Weights of a small transformer language model: RMSNorm before each block, a variant of SOAP for these matrices.
Each number is 500 + 50 x the weight over its row's rms, rounded and kept within 0 to 999. Layers, rows and columns count from 0. Numbers have three digits each. The size before them is the row's rms in percent of the matrix's.

# up: layer 5 MLP up, 384x128, rms 0.0824, rows 54-88, columns 0-127
# down: layer 5 MLP down (transposed), 384x128, rms 0.0826, rows 54-88, columns 0-127
# gate: layer 5 MLP gate, 384x128, rms 0.0827, rows 55-89, columns 0-127
up54 090:527508383561598552505518543601484475592455543468480503497596461585410476500505543539436562469469432501574477522534481578562422512558445532468471518481517439429567495571468526560450471477515646498505465477575568559462520525494524516484507478408494416554462484526475398467441542542539510530445427475597449532513419523379465471510559532509435529500479542530519524533531497564464529442533
down54 096:466520454448537471536465466464532422446455470581505564494409462573417500510569600531495546512548536506478506446417594491534523569507479454525410627505481502490450597500420526448479578555593474451530525462557372564426513535526548414491483560426493525589546504461502454512522484503565519545480455486506457484492485457404446520408493532555506489497452480528457528569467446585460393482502
gate55 102:512510549387494561481530548429573439499497534507558461516501537464517515543442449582530503440483468528516512485562432458448448552538588541432507460462539474495563418642538483508554496521595590518547494470505549466426556531481446542517479539534487393494505521433522561534486394455426440594491530513548519489471575461462532525390497572501517489549419476592521413580450517564531444490570
up55 106:530541618494514483470469484503528474513530515545478503442519536445532488428491539555539539535453457426510517480448556498430422497590510505434457467434505460568516539546536527529514584595549504499581489484527522526485500602415521547430576442528502452478540420502514412586557380420470462442469435474532541542457579505491456409427442435454478475476549556485537411592476544590513582477578
down55 101:521533537558420527501420420561526386468527517496534557482493479624530476494549547523459496537570461438571519574484508547490542336497463464445552516511490469476552534364481499502516580508486475449400509536469462599472461504503555519393528451547432544569594557503544536443530490571462495468526470509494475486501535535504537489572497394601516507444551557453489528564537474426481576521497
gate56 091:444462480481453430566557506490460443488446451537446371506518562467489521482456485478487424461505575550510453390507507475492458421494432523435554496508539455579517577479487605442495522471647497488445475512454562548393527515516516522561429506562484489532443488470525619555457406471577607559556455515558529499538487463539425499523462559505491537528491490446439578424532432528575517524463
up56 094:507472475563504571448535462443585502555450471487573557486504518474496487430508559465474533531546501546533421535543440464540538502548475478536428539606512494419482477500554446547498464491412423564563539489595504473528389478470462523487531436311510514529465426508501454412588540469469502407376443485432562533506497487493515507497475457420462492503607540492532504503573451445477503595483
down56 090:434533508491416592510534554450487556473516465519541440494487455450474562504544460418551444396482550428558566443409489592506467498463477489443471533490578561592504546494601489474457469514547501412520510517363530577523565536507571537516408470595435535480484467519566615505529532452454455510524491474528574444536519480523577508621478449527568499487548566430538561493495523489523546504546
gate57 102:581549537442392445495487509517486438600561384489431453584484488428511543519564495592595372593514474488541463505484556500496563438483518526406442469575485477539451474519495483496460467496487483514505566475569518466411578405472536504451533538539473565548448540470524519492519512454453445559385469573429585486445530515414485506513472436476427563536449501551495560538519544518446519477540
up57 103:533539609507424536482588533413479518609471419494419585514485462462555524459461475503610501617527555502464571553510567579472521560493510585543501471500511483431467484476499509430489516426545485489481476432529525492397540535499549507453544595556439400486458439479541440434559451498409466518532512443444555433526578451449490454546506491605411514482513531550440471522510507519468459526570
down57 103:535512538562524477416470463542517494403515586490560511536544434510562490403521469540481503575497501516438572522474579421528498409542555418440569490434530457533562601560469524562571413514483520574544550552528456414528439608499418541560446447505467526479522522550424527576513542459474470389458533590466528539470503515578491516492460496436593488481484432458561506480481429575529504467477
gate58 098:524489423559586524511510486474564399544486541574471494570549501477458579546577484393468469502502533469468448605544597430584501568516608491415518465471575475472618527537516487464534495463514474518589423435579501503562570443581460577530476474558527560489525490456482428435486586468517457511534544550519463501476496542501492476456599456477553431510485519566559548413500515529482450459434
up58 099:507510493427465553468420439546483488514514411593442462432461514458474602499387519546430501563573448524534417480442493542435561494531456482404530549514477551532494415544583455510498494518610512458550516507505552529485518458459443541490512414513456621476521457469483458530567512463457555514430535482511460469528508530557474421534512543493481468388484511543659505513544441545412429487567
down58 101:524449490522542547493537529443477475504421466561431453412491491393405500501457578538466494587473535475515435433514466582505486511623505519464536414425528588488467578429556485513549574495484616548478423548471481554520444409423497542515472440594434544494462420519491487568606583543449547447466526419482460496504502511450594512521502519536500484531505522440597549511510476535468469506556
gate59 101:444492543483467565408539420543464437502578480539480521590455439473555485476481507482442390529454513522548490567552502497514441486482517527454413580518494521464537568499425474582471536473529474550428556534328516412446530485450522495510410431491607527397493527462530465475500551498432468523521464438522463482495592453635391469502496462499442573518508507449416489456483508481525550475491
up59 098:498451540477495560439515588532532480408535578572399420539461469602552435513506491499500520512517481473522503504596479490568418514439544481499533568547443468431502424479433503506523561495437556528488495458440538499425608502541591516429470501530457555498527463416603470457529550432523483521584505537481417464473543432463517520463465481503520518603473503448406532406430454424407549539559
down59 101:468404602476496455492432410545483511470500537572520607622548489432449455460469482514410484532518434525522494480414483441446555479494537541440455512458453437474603574529463455509487539491465487510465462550430486586516477522418503493562396459454477500530557531494509500507483436461555470461527504451476454480502547549515530397458535511585520587516500468556443535503518470685518426438551
gate60 091:444423591490431450520453509472594498482517502509453523427536466647486523549596580432500434459517474513562444563531551522528472457544460521458564552493470453652449498504517404408509575599471479419481512468491442564503433506517491509422450549447579443524471514506517501517468480566439468425480515517446488479547472583471518533481396424448513542509544486514559494505516426546481525458590
up60 096:502571607501508445500447475474564489518509526449416423522538500559531479570499531551388424488514545408580451493485463476556504457529523439510522565523501486547402556517503466520499470528484543544419484498513526479526525592485434503502493513488560552537496529550545556485462407488462503526524572429525414510426566490553395475459409469544539485616574519523461631401547477460479508536632
down60 095:583428383489437492483503530549507549504460498583476494540580573412550449486452508466506562565505476471509478452581488417545444506427482532489452513509438550447552487447485541526472583444527467596527482502491537493480453352416417593555547414527465486482561470552503485519478535461482556477497485624483494505536534577385496494537533488526520568491512396486550455447491555393488518427478
gate61 108:588570553531557497499427474545488532529432543475513542584555535437483396530547582526555501473542522555426604399533559536463453462514484562480524452528515452425473425582566491449512524430513551542465510471521496512537521564509518408503548514468482446489510469494437526416511500507448459568516593528448474435482490405443541531509487488435515600460416412533510462492508418585359490504564
up61 106:619595425459493424540490498504475591438454435457569584542513489536498504437427506480431512513478529489516492560431500419540542526438408518364514487545493445549532527526473448501538470518501456597507542500591516454432536396506446554489551517493533544499461522509504526519522493499442572481507461526527486505581537503538413445509470484562449361442568511518386600434511547515467416530513
down61 109:593535487350408487549409409561504559494497586529603533523538480508507440442523474480424503518448529543500467455432503537510433407455564485505462446482435564520433507442510523523534514389538480480509449407523511515446449487500513501531549488448502523426494505556483447601509451449489410468483469479523470517568585569496513452455553472558587436534559490551470566478461481409465386465486
gate62 103:522514498447545424545470560533539490367517494506543541532519486497423481469462521522511427538485476502568509481491593473498538483567492504604453543528425501544399404454416531572505496468573459542549539384484520587479490610522481585468469471432501458526517579476478486436463519574481461501510442482523533490447469486475552456543435522537521499476466544516574488444479501616553518421686
up62 096:481540480458567455562556540492440503448488494459519431503552458538470522476489501573459457502555413507524464488582537514477589513567540545569546478571447442485424396450472476541462537538510512546438446418477546588536501488484517584396508434406432543505486553512392531475436511497449476602467512437418495478451471495379572414538399482602522517486502514535567519546515492473600477475524
down62 100:488508462527452513497627511468546391432476478617458454499419480559529592456522531484461459534563548547499574574561409408551520519474403523472452496417616489458571532450500570508554463479501608456456519517531528505507501485439472586522502571435449444494490470498523531559578477429470525428464503565468433509573501492476521485492571469359475526446441497465447481472485524520487537461565
gate63 098:460471496500507491521434468429512472479497458500571507526463519456446439602524574532501590508374532487468533503464593424506487477511547489452483375562412481547508475549468389474456619551531516543500509522554617595498509477506458496543474511458587438534422451458487535541530506559435566493521455511488402554442533484465452572436390543389557551476529486509483546487508487487435447526446
up63 111:516439513593458509415445477559466567513496455483397448512552478550525530485455461559528446505451496446508514509552450532482483476529476567515546490495656530341483464428531597458553547585483432546497461571556459537508456458429513435582489531535463518580559474546422615556562465535476477515373514523461525554452523455475473456552448480522513448478544536471550498476573481537498529501584
down63 096:449587538455542572561511542460542505514475551446555498590519495537501459461453527437503578537460453430469481481529547486509424563504527452497448419429508512647586474625482498536446445523538568464462429443543529526497456604496525582422441487446396452474427521505552528500522463402511507545505482476536394478581399497551494492467477490539414535568497511523482439481451505491522449523409
gate64 095:625545474522455473472517558486536534504522596539487495551550597488441525484398474587517478504568532552577471505478455482473496438472383562428585541455492577457517521470456555537587533439467499579513460489516585535504506529424491602529396457438518475515448530606581468530541542442461556487506510502526441507441502544494412469449608494470481563478520554443418478483565553558498493558457
up64 097:580431473521504436449546495413528537535534563461444465565542489553428460426429541495538618558526499622485533391519546505474483490466448542425548480488479449486553533475466493507558534402446488519473510581556572549485529453519518604527367467428470469434521538559509532506481495463482483494497527484510484451425480583505369458464536472462471511521466489528450533562533513577567446615427
down64 099:497484517478520420523610552531554474522611506452532551424455434561593472437469555436546612465431470478412573453523532480396510607526532474547518508479569377514581524528500565528495531519400596591469526516484482498490476571535502412563532543462535453535527522498442548523479568478513514544434484458468478507535452506508595538506420515492534470564446473494527574400490467519490459499439
gate65 099:474573502471560465509442496532476490536530492542488487533468553548436430532577414455514502421524496519554502472497475538560512506442516434521570515558620482551461518556354500552525452501471567512483524436532525485484445467506468454462486470601479523492477552422475412511585576437576614515475345534456481507553440491534472518574413558415524451542403542489470535508553555558548527564536
up65 100:572570473471484413528561505385397572550471527517482582444446399517480532527444495532549545453545504464497413538451548413498517461458455555495423520536468524504520482455517480513550514472555453448436464554482476582478535514452487456472573480496415428557468565456437541489563494533502518545520573549560444550488579488415589633467464519477543549578458553380440491519581523491530479479457
down65 102:570498487408505400446518462414476591472603514570415503553477430490551517441487474539535456571570528506498479568462530538510558524578491570555401467516447485465566441499498596516511468506559415416475466576490455494517523548505450462436558569444503456586534482493584540549525468482555449483564529455570490518573512498384497497454518481423496491544376453484484471442503453457443523421461
gate66 095:458480431522520519562498533463487453435525585494570516525564402556511559564441475446516458461486516599496509490567534513521423533477420371442425488422465545493483526525496477440434368587460497483501546490555450472438504466504584502478564548454499436467524530461502562566583522534426439437470505433541511426429458490408440553508494564538439501522517423501547488493556571593528595514476
up66 089:522492503459316544464483575425477541488493409588367526468406542535474496544568476454518460540544515462487534527430459536492528460534536593490510471476520564461478513443523501532491451428517482487529518534554449563559416398512470490497510467562446475581601405462488544498464484518504497609534498506490435505505484508496496542430556393452631526473450497475478439564469514553473422491467
down66 094:497534502520478414578535531510539474487463556442536494523483447470500573590455451415505541565480431496546537476440500497529486474515524442552508626456476592480517447471455431447442459524416589495476469536576452523439473440413472464431486395534461514558498538472461546518556560531503508382493478472489425399479492440520493489569496466556519527414579560563561482581482549497636433445522
gate67 098:519442620448590481471478490477516580478533562510456446401504480467461530446652462511441574531470517562576470454446485530565437427525568455447457372514578531578502456427506489459492498607452385534483465556512426420477459513536482593471518531451419548518457392464479526552488460514532474557531567469511552500479462578509480460511531510524500476532565524534541496491414473476495529534481
up67 106:438490472553511442445517444425505567530608418430427466554547437524497471489521507472519577559498516516463515534542547604511509537567463558562555489557557464505588488514490455471524453442477489491437531410506453551602453507403486455415461436495455519560501446467482603515524515435604574473477483523452510396488515500473625557408478578494461482513493549476536554579450517439551447489555
down67 108:538449590466662497538427494436440489512527461497481462524537396454566560498551451482551539496518458471597423503477448513531574483548494483552451482554526477558541446503586523485502517577468524536451515515424395408568520558457452559523493510463456510540488425491541477521550413503524469514460505520448532405542556514598388504479512537545574537479492558499526507509499444419507522535655
gate68 098:496487485506554532579495546453467429505458511535557472494457514545515500483527480562489443432583487426469449437534611516537514485523466440468560479538520472521424447501549441535432530498441545500468531503464520556534506638535537410567568389550500491555570480525618548449580412502537592570514526519385587545504447553590547500531522478581558461440495467470555425471497457493432563511514
up68 097:518529514516447443626534595436501499512498529501435478557497547537511390533518457401483522408503512523426463456576546495543526443429523520598567480517564545528504477513477528529471476494481488536468497501504549481455465511464474449489503484486528454551448591440591565414507555454501532629423541526451460497503494550454485560563465581533509539468519545491526469510511347548505458522686
down68 098:484480467493486502583567481502536446496485571418460539448446494502501433480566499517427454614531510383512455450498437457427608416543566531441463459477476453547467520472593502534486433553470415413496516565541454468458495541434518495447483547584511457505482525486538550435503464452497505631508431540489482368487574536481503559536537496511457443503491517515586397513575441503509492387457
gate69 108:402527517462400563491501540493530443547549503493541487528482434590480607453548490474527509474427523495497457470590473521490485447548481507469485521594444560453447488487549470370489436497450486591512598595492536439515498509449398555511583397517411474604579513519575479492493499530587475467458451528600538537553446507534439472579518461500568531455493497552470585518551446509500502570488
up69 099:560494475567548395444433426491534495591438451504477528469513477586529523562451556575482494543478531500515473441453371507511477488468546514549484448474574555495548540564517398516509559558470555573369507483455453565508567511492497455431544459482537551563437505515427471548592443396548541536482495433488454491510535501592462394457505447530532534538471467476469496453560586503460601465556
down69 104:505494422520516511506577493554445542587483419471493511475474489444479492465600504559563397452531507478503525573471489507452535550488549555537621482497530487563520472534525447507501434481613523404525480525494545544508537506464502491464652549565516503513423414508400542511543458453437506442549513444558485501493522572420576508502469457425424398595457475399434480514451450530434539551532
gate70 088:467555509451563644526515549495535518432554466582637541432540484474456447439543452511396578629525591525480456497510446517492480450475459517393494578497488508540551501478425511462418538448471507474549469494586491579394502482451551527500509568529481452512390429488536435532452437578522473525545493453504522410457478481480483429500506504492476469515553476466544534522470503409502406465483
up70 095:458491430507603522483499497475526590471515419525535532429584460481449547502573501514476557569558512481559437482468474438465443526528495482494502574556509516521610491477450534552521561543481480457402486493639544488470539528480514532448533502532421415455433501477506476508497414606530466481441509462512558469436437524429567497424408559523480494587592390432548549508393535411493474509505
down70 091:539534550532447489499546472547462495537533532486466558486523528460490488504442538476611560519455485486515476539522486448427549398486553495547432441500506547482507505569572466456510480519430477509571517569395405415527477466479480384520466446518485445542567553533471597569462490427500480562473454587494463486534599609535407458569486391500548554569473499463428527442487482546461622447432
gate71 104:560473546461484478423530474434531483398479449480484440514497511518549570564520467461654518502506483503608521534627450485480538497487553445562388446493493609416462592503409556502482495571490459546530471530536569509513424521532575581477415501485480440489406531443511448572523518556435577457544478469488469548467446571515491456478504539492582501457464471521529481428483507523623488528524
up71 100:458504547472467527474510557447504479487412526544570497556431533404515503522472469434503361545556559548519473510447475564490496434435458486523525467566507487513589480479460519392490465549500581480419510492390435579472518468532393489515540456477520455519533511525473465474457424488432578524543482534411511494461473497455465475527448533503469542483469435594527475515439517517268520464477
down71 099:372642467496499533446507450442454512394429480480458490462428553525530533596451484451582566491451408514546540544472491544481550533518529455483505460498429482570547445504529431467482448545532427490416485540409471595582561433566486547486505448487553515487574474441520521478435533475430515478518446456470503545450499525494496509551538511482498528583520478502447512472381477455637551574549
gate72 092:476538521485466628456494501474472461547509456560474461476491407536576459538461400432448501513390554450577490404524458486436515499530566590453487514536564486482571496483413472566547440444484472522573427541554477479501441518441442520485477485475562541429521458470494571596490540438515543571496535476446461476461433404480409559503478463418595529538540485469540627474489496530425530447472
up72 106:473559416483562454458455560501553406526587527513499502473483413489412462460457411479541504490526538524520503491506522554415488511491561530475534502531475414517535467592442470476469507480524389521498467577447532484567539488492435463520493497575485457481491369515459468529397522413528483690509506512416511479504462442502440468585518538425449467544488400554581550490482507534496543475395
down72 101:530479432468483443536446579488501429506565513587481534476485463490413489405471434538548444489479444532509514551453504370466543418565580457549469520499481482580593590546400530513499467342497488477571600501449511433519510476623395500475438506523515469513559455463451472423494516498499513487526469533527495542504529461494496398452464547488471492444533504459581494434601516529555556518493
gate73 092:421501547550446450525552535464506520495399522565452497512604511578451529610535484615533525446474456463492516419612467576487563528504415576508559627611597498519477471515490435493500529463508510485558514498506456479536515502572534499451481535578588560404491442475467500444500507571517515394494470525506477533475523574443542477564447481466508545448628550509469532547534486464442536460495
up73 100:484520456479484592443482445538480486398492416517486464526513510500479463521503529551473521541587431511474502470591553425441490531494495598480542455504548490414583549442523402559491501498436452498528496513566499508583478499559394509478623505473461513498558492579479478420378540587454379510512629565506472566552591516498452488488447482515516493463492525500533475530600485472453533452399
down73 097:508542562542564495485513454621520490573548504546556464463461508479524464413401515618516423594547393580541593475495633495512525499520545604529578443494489469452490514492485399495464510496458492464542530506566523463456580460386503494479538492505511508538572463391479483549464464501466533506506436579496459566445513505460509434521495490433559498553451545524498408457537511453556537488397
gate74 104:544506487478502480406496506492531522616540454535465521530562491511446546482528506459529441482504488415464460511523555481598422545555501543561561450565446626507383442545527521472457570502450530445493507536531479554468397506483487494491579496462452582450449571539515486451452590554404488573440477534512516508503468513433466631549467552480512545572582432510430584517587505561567519444536
up74 108:441524478493495516467427544446412566472486504400490514533624550505436481538541463491510577465477581481546435569589417500522513514481481429485517508456505581462519489517528532496578600534418446470460409473554548443574515518480444581517464492585496419477485501474577554437536531457489468565534550428468434526557460463466489572547488579463515543588477528491433522487589468401574405494445
down74 100:408443501451457554542508522469510538587502510540533478501529492508468658497493521488556533578568471467515550510511487543481484582615599512507580456429502527386426405511567469395497510501511531509466541542512402572489505537580455517419530478425496521532522523527557503503530590513413509477439443594539438491433577455488498547453547463493446511536522458460483615476501486491428534576546
gate75 094:541518493482539495530484477554491504472486453479431556534434516374651462473506551433472460448530458486476421487557532430544561509430494472539414451524565474513517471437556405436526381508491424485426433552535538518556534598482472509413564452477567536530459529582471400616497512533458478526545457481504588490501462486455530479503402444561538492461564504496490563415545507556512445524472
up75 093:482446525573540466533550523486537536515345578554489529439511533564400457565412444542568438489491503515502484466460434520505511573516532553507490552579491509551565477481445568498471426550454448503528646595393467479526498519442453476509460526550403428484520427509512585538465517487464474569526548460567468640413439457520483507460489464471473513584460543528509481514533515506568502462554
down75 099:405541440476481472461478472594514454552420537545604507529563479459571483473604536583450541490530455514492500469444498519531490457413566477605508522450421523495431568464476521457536444541504522452477551494493398589514511430518453386516536483487509375524461536561477418535437490492443420598574561503521572528439457479463523451442495535553433535564427448551463517508469519525544426496486
gate76 099:477611454506533553524520517454494462487429503465505466531542517585603532532466480526391519451569547499425405418495506486558562476499348541479576538445578514576493476491492478508518426465513447478520448552518545501497541488493520455446564463449456475487548487520510459475389450488519449572556547465589511537437520445486429418442477414568510564492529505571499563561586550513400509481593
up76 095:530548506529504606540522546526495463519434485512499417473490512577484639441411521467471505393501553516420423542544471463518490542501477510579586445529495567517569395573431456539491476524521523554561447540504575492568439576509576555494606466463557455512416557523513417577487445496548500524517479501585445458497520431446484519508437466528585568463514504546471462495567481396482558550527
down76 097:486412530491514437463545459543538549553558526506518518396475535440524505515450506504557601494426550520521517512489402497478468495495553582528502579519532537480503501505496521491492567547577522539390513474510500428498451508497472613614500519582575479532560571472555536484553497469511463441522508557520560558546481477539460411471554574512453496587474398425430451413578550402543436575398
gate77 101:480565525485475579575653451453485505400449433569435536457490389511483609553487509519476539495533463547553505572452490502422435613478541487620557507508516478575499487519453481459430531488558443470479493580438452490494540519500407543472482422508555464528550496509544560478413532528415512550553572474444474525475522565519460536575508505503511473516406540521472567455519548479510615541473
up77 096:475392479479580555599534534454398571529438608483481417490530483593424577574503509588539465537493484484478470532525398488509519535560497506444397567448525504531531564479495555474538437453572395529500515648509478488546549521515441508446449402552556518496451477520464559536408503512455459585478501432509530537512572487431486528443526513503502456507546525532480453471459607512498473468507
down77 096:448456470599441467568550519495454540404584554461454448445495504555540492578411583500491480461502541481507516485591635432484538531588487467502474475537501497463478520505501405446419445594510541529463500522478500506576490444528540538459516479526558430494552448482521447454476481484417631450440569426482495533435523512411535523525434541466518580402471468471527571520477473506586613525507
gate78 110:614604439496438560484452480542554529516456434487399448513582455533538477444526516478567501521436549558549496542526482489485536468516526465457561442461473568499489520465541533518488474354510522537520566467531494510411399471499503513401542536480437526509508488532569478486496491471474544549467500439546597508599461520589407487429397523605603481516605424470504464577459554464487480512496
up78 102:496523500550521559512523498526483490404472501413525426447487477517439440462532445520511429497512498457538389590501511528480454542404582574496574509533453550530582474474433497513635491486461485472430517465604494573476426478477527475451643535453537541560578436495489423487527502483515445441415573505541443440547521489490463464457532508566560501541543474426537497484403426551396440507512
down78 099:358512575514489418564418543475423458517509468502579559477499550510410486490508530464520402507506484429513490539464468576499463524493428517525543510535458388450524534437486513500493446466553528530415449486446521468503484486430470557531517514585531550462481445547651491401471452538488437471521585414491466481367506476518563560509530498423475487511429560415500472532497573572539528497579
gate79 099:505532479461546425491497354532434441513501421532512488516514634446575585573555477520545493447465495514547478519594558492475514552525414560467536517476487471591536542483512572473473532531523519543453478562576544457560467433510569454553497491509508524560573619564524501547541561561514614549493593402469470501566598528460460484508500439510551527488580427539513510478516442510587482487540
up79 104:453464545535524477432512507588517509475487488403445407480474526606500637562599528563397482450510547452571405472564461587617436513463437487468528434457540457545452431575467506540470453565568545495541478518475508434506439528515530460556556493596479532497438550507485535473501559487533532510488592449538499487537516500538569506563426441484488507461578541543514538468426459527508478394525
down79 102:392443560499470506491500488470582618504552599471492523524515538493465473450505458470458383461472470445617482560440385539622508432446530509407460508418565545551451471504472449545464455521460586465541424520521462509529461502473564507466510465479550472555574544522523530534604551485488457559529576532534451459527513516535407470495457478518502501421508549470435444574456409566461498524557
gate80 098:468442497495463505505438434518475485464516568536378505535552464467576507642564445481529533488539525448446484463536487490498526506453475475543513514572486504452509505544485451369513502640419546444504589496379467493505421528555478458462446513505583449545506582469530527581543448454492509483473431425532427493555548456516538432595438425477573534528528527459550558531488447580524586501450
up80 100:473459458510524446524480488509486475429447525540500621516543507536507586385453508550467505535487562526454503515552458557440542454479556447504479406532492520532567475434542509413525509423567573491441438525499556518495502484474514507500530564503399426467573521498453498424466587433495434324463417517528548499521540555467542477507480530472532526474498429573531537504417546482381503465359
down80 100:521496476481492487496527514541583476571483538466445481432401517516449529488487475528454495500449610517496525508502488548525449550503480395499577450494485563493480478454395441620522540445499520571444377509494449549422555453439433529405456488442554414479544459425521504444514490496568498426488548495340416515516550512506551548515466575483550454616547453575486497499477492528478467401483
gate81 107:563550578623466534576519504538495556493531507487546454484436348512511476495476515474482479454399429499532602461518498512514461470553515527479414501511560420587401483473536471511478600512515492416512501516589452495498514468434582428546507450449495485485486560525468502530460450559451489443539545421536544447587473557565587463491592382529531497596439434557478503546471483538506485458525
up81 108:455508453491519592497523561554507608478446545439523403453519453485361532482533512522482503591392513509531413500458462539508569481531540504463514444601560600471578447488612505463450533456500515522446490443493486490510567498489499495576444521455535502538381471532569500494584481592457534509482514520505574559525498438448495522415533516596497564509536515453427569418593548515547495553502
down81 102:492489453538478468506561492525484494527531541460645424497401643417501507468442481397628549466538540520494498592482435540478501522441410506479526555394504545517522523554513581558562517446509461462422537506563501526508493519509401509490494494422536569462535440450491520469516536430516501463481476545446506612537545389531499610447522460478483546526365481473476482492471496507527462530518
gate82 089:459514569476505502493455462558472474387446541492593538499508555523480505514508411503529480450463471544506472495537505543458540512511462530509547504475533446368592437478454476465501389586602431416484425541447388468436554448577576561533472440465421499449535472484459498592470547480418541475495492519496464470553439534354530519440529521545565486544585450479517460499544427548499490541435
up82 091:556487507529463421564573544503478592594516518566405547508488512459428492439485523454526551461551502471537600524447443459553548529404579483473448443501475538559481600461526547458521626437398525560442528501609492494649462493478491547479500518521482469486479480473561471477483428541576551469510481478493566512448601514533543514544477512425432570435446516497456583462534563449535471507523
down82 094:454499488518490535511531558450439539473504448496429622534488371549455444482484507517467605490475439522412513435502515433501507462444522529575547452454509487463592500494414454489507499536484512547409535438596507481506482512540555616460528459501451499440504494542440582459515500500469541522525439368474610441577566447581579481481533572480560473506509414536520453499618527458451536510546
gate83 102:509510605455506425465474506495593456474525458504561514514437525477451492569507462548482448470541400497344504609468464581362434463466453582533538519475484469603497537524425545480429488509586477486459496449468580520460423537434502514510536534520461509478471549431530495492520405502462585580496516513513579476444512456446499445499472555536559499450589457463518557407479526577484423475511
up83 096:496492508569524501456429475515520514524490540441492527434482452540617511474513529601390598485369519488542506528506605466494492445479481633517425473524544410431577500515527515443556493476507475511486507517489397426492537522549584493431444500443508434540504546538547511451451587486426585492488558448483480554538448470524446613520435530576454486568440595483492435518461457541533548511516
down83 101:459443546499494482503482618490574479474494518499520483473453562457478604474531472391509396543444536492473538530445529591503520453503453486512498439460421433405535499514465518427475441561525452558469500522560502504499520570490487490551537557506584562568365591520511471554435535607486484520559522418549506479472528493470468482571447533547510393520534500514422474522481400508486395417603
gate84 104:487563473462575529444611530436454575531491524561485519553566525505453497471529491486477541513430493483525539456524447574470567496486476369505492458451502545520526490523463419474561479428376565510439494505412460471465438517374560468505477607580459476487389436476447479493472458469484489465411541514520526525550471551560537487460452431475603452492490484582572465470491483525378457511411
up84 092:520592491631522561509565463452522520623397469471518409490490537546514452515510479464484492496505503553443470487574440584586526416470512478478518539445479561526579493510578463431514528479417454588490554523475564432563526508583563430511554603489516459483562509521488521510468449440543566525559458579574512628488512468411470519491502530512411584454443488492472542496504463436562485444491
down84 100:425523396483550521495469442517469495610405574531518482566527500499549541554546416461517530521422456550535519504560510550516456482439454443501493546508496555614458462560559510453461485486389539547374552468556416462487486496509544431497529433548517525469425446535435511468602516456501480446473458522516577597545557503510403367521478459470433498412498434506547509488553527468484455552518
gate85 098:495441511570444505528473418496504424488440437628458512603470578520471529537473518478398534554441561467559481499472536494473544580429439591550480552460428543452513501618557437582446408450575596468525519540497509459548522499539422560558512454527535467385439497488512531559438584470574486491416556452504553517440429491484558513500446525515501492512534529533455474525522533491456425462469
up85 102:452460503453512456458539535543488562466509367470522515566419393556568496533625453511457457531434524571544578365481616446534535491407519573406459483540555487525494522493517459412554518493522505535505489471492371503498478576505453496474550465502529459437516521549483450503521472573520544533383574534472440570392478490472471541564479445484477543468496507423479568537497447496471515502529
down85 100:554557468473556527435457525547494458617511536459464533531578549539579531529521481565494566461493516444521526546463541610526474505566554522521577459506537437531438440457458498499483551569569590568478560556579448539501451579409428493486599464509542502556550487427527515453571454570429498439488492548415485470452374479440503586580567519404465495495510494419475568490526472489488461486464
gate86 088:547557591463503494582422524523528446443474538509552555538504507569436407546527540508532428546547491588501462540481519533481462521479451516540538595518510496502502466455472560479374492639542469488510474531463475552540507428470517611440499444347489499510482465485458525463562466587538597487488528415507461504426523488456534603539506494490461407590523508489508458543482381537441504484425
up86 091:470505403495448553473556449444498431406552495526503431502476518589529578466496620547482436557497572462540510431441533478453589459522492536473490502541465562464396513483455504499501595486626554455551419483580578493518589528502508474411489605555475426485542445542488407471503538526552410459584463470463431460576542499451517502459441510489516509546443451488507418520446491551491508446512
down86 096:504569428511545396472488639514449480560510469432472406552503504481510550529508438533440540468469443429495501462515535416488423475462490447519538563552474484453575537524534587520420576537452567560444491452538429478583511524592585454549539437415512502426498468475471490544427508491456520497528584538427526533464400489503516487460545520408465414538491511511465542451565570566422534557558
gate87 110:479486473474508521579429525525635450495517528487450509481488418477476469536496363444522447490455465502582564502436414424526520540556457539463533545540524513422473537495574472394554487558502506444606455478435495549560503532467513500515523543512567457448457480570555480523488473560618542597465413502423475472497411451554438508477517459584445478458542504411524438491508566567437494586478
up87 103:529492520448512518489476480474474586582462556530560526550437514445528456538513609482469515606479508509464506522546549507482449421495547503541473467379463456556562481482467554555504490521551502559368569559579532503456532388567495485491487537476439514496529615403479468500454518521391462482530581402486548548508539584419510472544446504435619561498453519469482569541587426506517501520514
down87 100:546528404408492405477490513468471533569572434466526532409460557584494473553531546518494490480484427441577373519489492504518477557520496442433387495459451526533382487410446512463466553447470601513520523425472485428483508586467603515456501498457549465502433541455468556519562510500567522467471427539519440463455562528478549509526490514453593494542423533461470480378447524482485502557562
gate88 108:496509561495413558440481502560541553441463501455474478557490417530496575468440545510483493475448490476536492492499528568528463510530496459507507547487415556490491407424495566448616542479463477550504519452543433410461527479337606591448433538510503565537470547470488454551501483488576543438456512411395544494489465499581500421512445492525404534534423498481584460534587541506461555551567
up88 096:473537471546494461512572497444467405609509558493500507543468592455475412524567538427448604574465558443516472485435507434506518555558500431493533476508548412480481540475518431446405434428531430494499529445505475483595545561561513470537529497500478475373541543527468494388490461487504551517454555501524376557456512534442550531452525535463540445449559535500391535519481403523580535514528
down88 099:568584514487441521432542544543467576507479461578550590524493446550581495520472483528448474553454479438483546528477465499516475544534425557508485463432576507452425391531491521435579633470458461478480585485602474525511442541422507516482471475591425493468498527410615493481522518429500559471511489429449546528498440561562607561475553478536461485524500580595603507516485502525462502533454
gate89 097:456516439457473489553533526490524555607568450460586472562496439483525542504488548497506481570391408498458494415583506563526390533477472468420512398361493562513405482576569506552512459513562451502550553514440496488492481432478435480520513508474503599495518566542559505520522384545509497515529472557529434463479461555517450442409518468487584563448425502552552508542456496514511550465418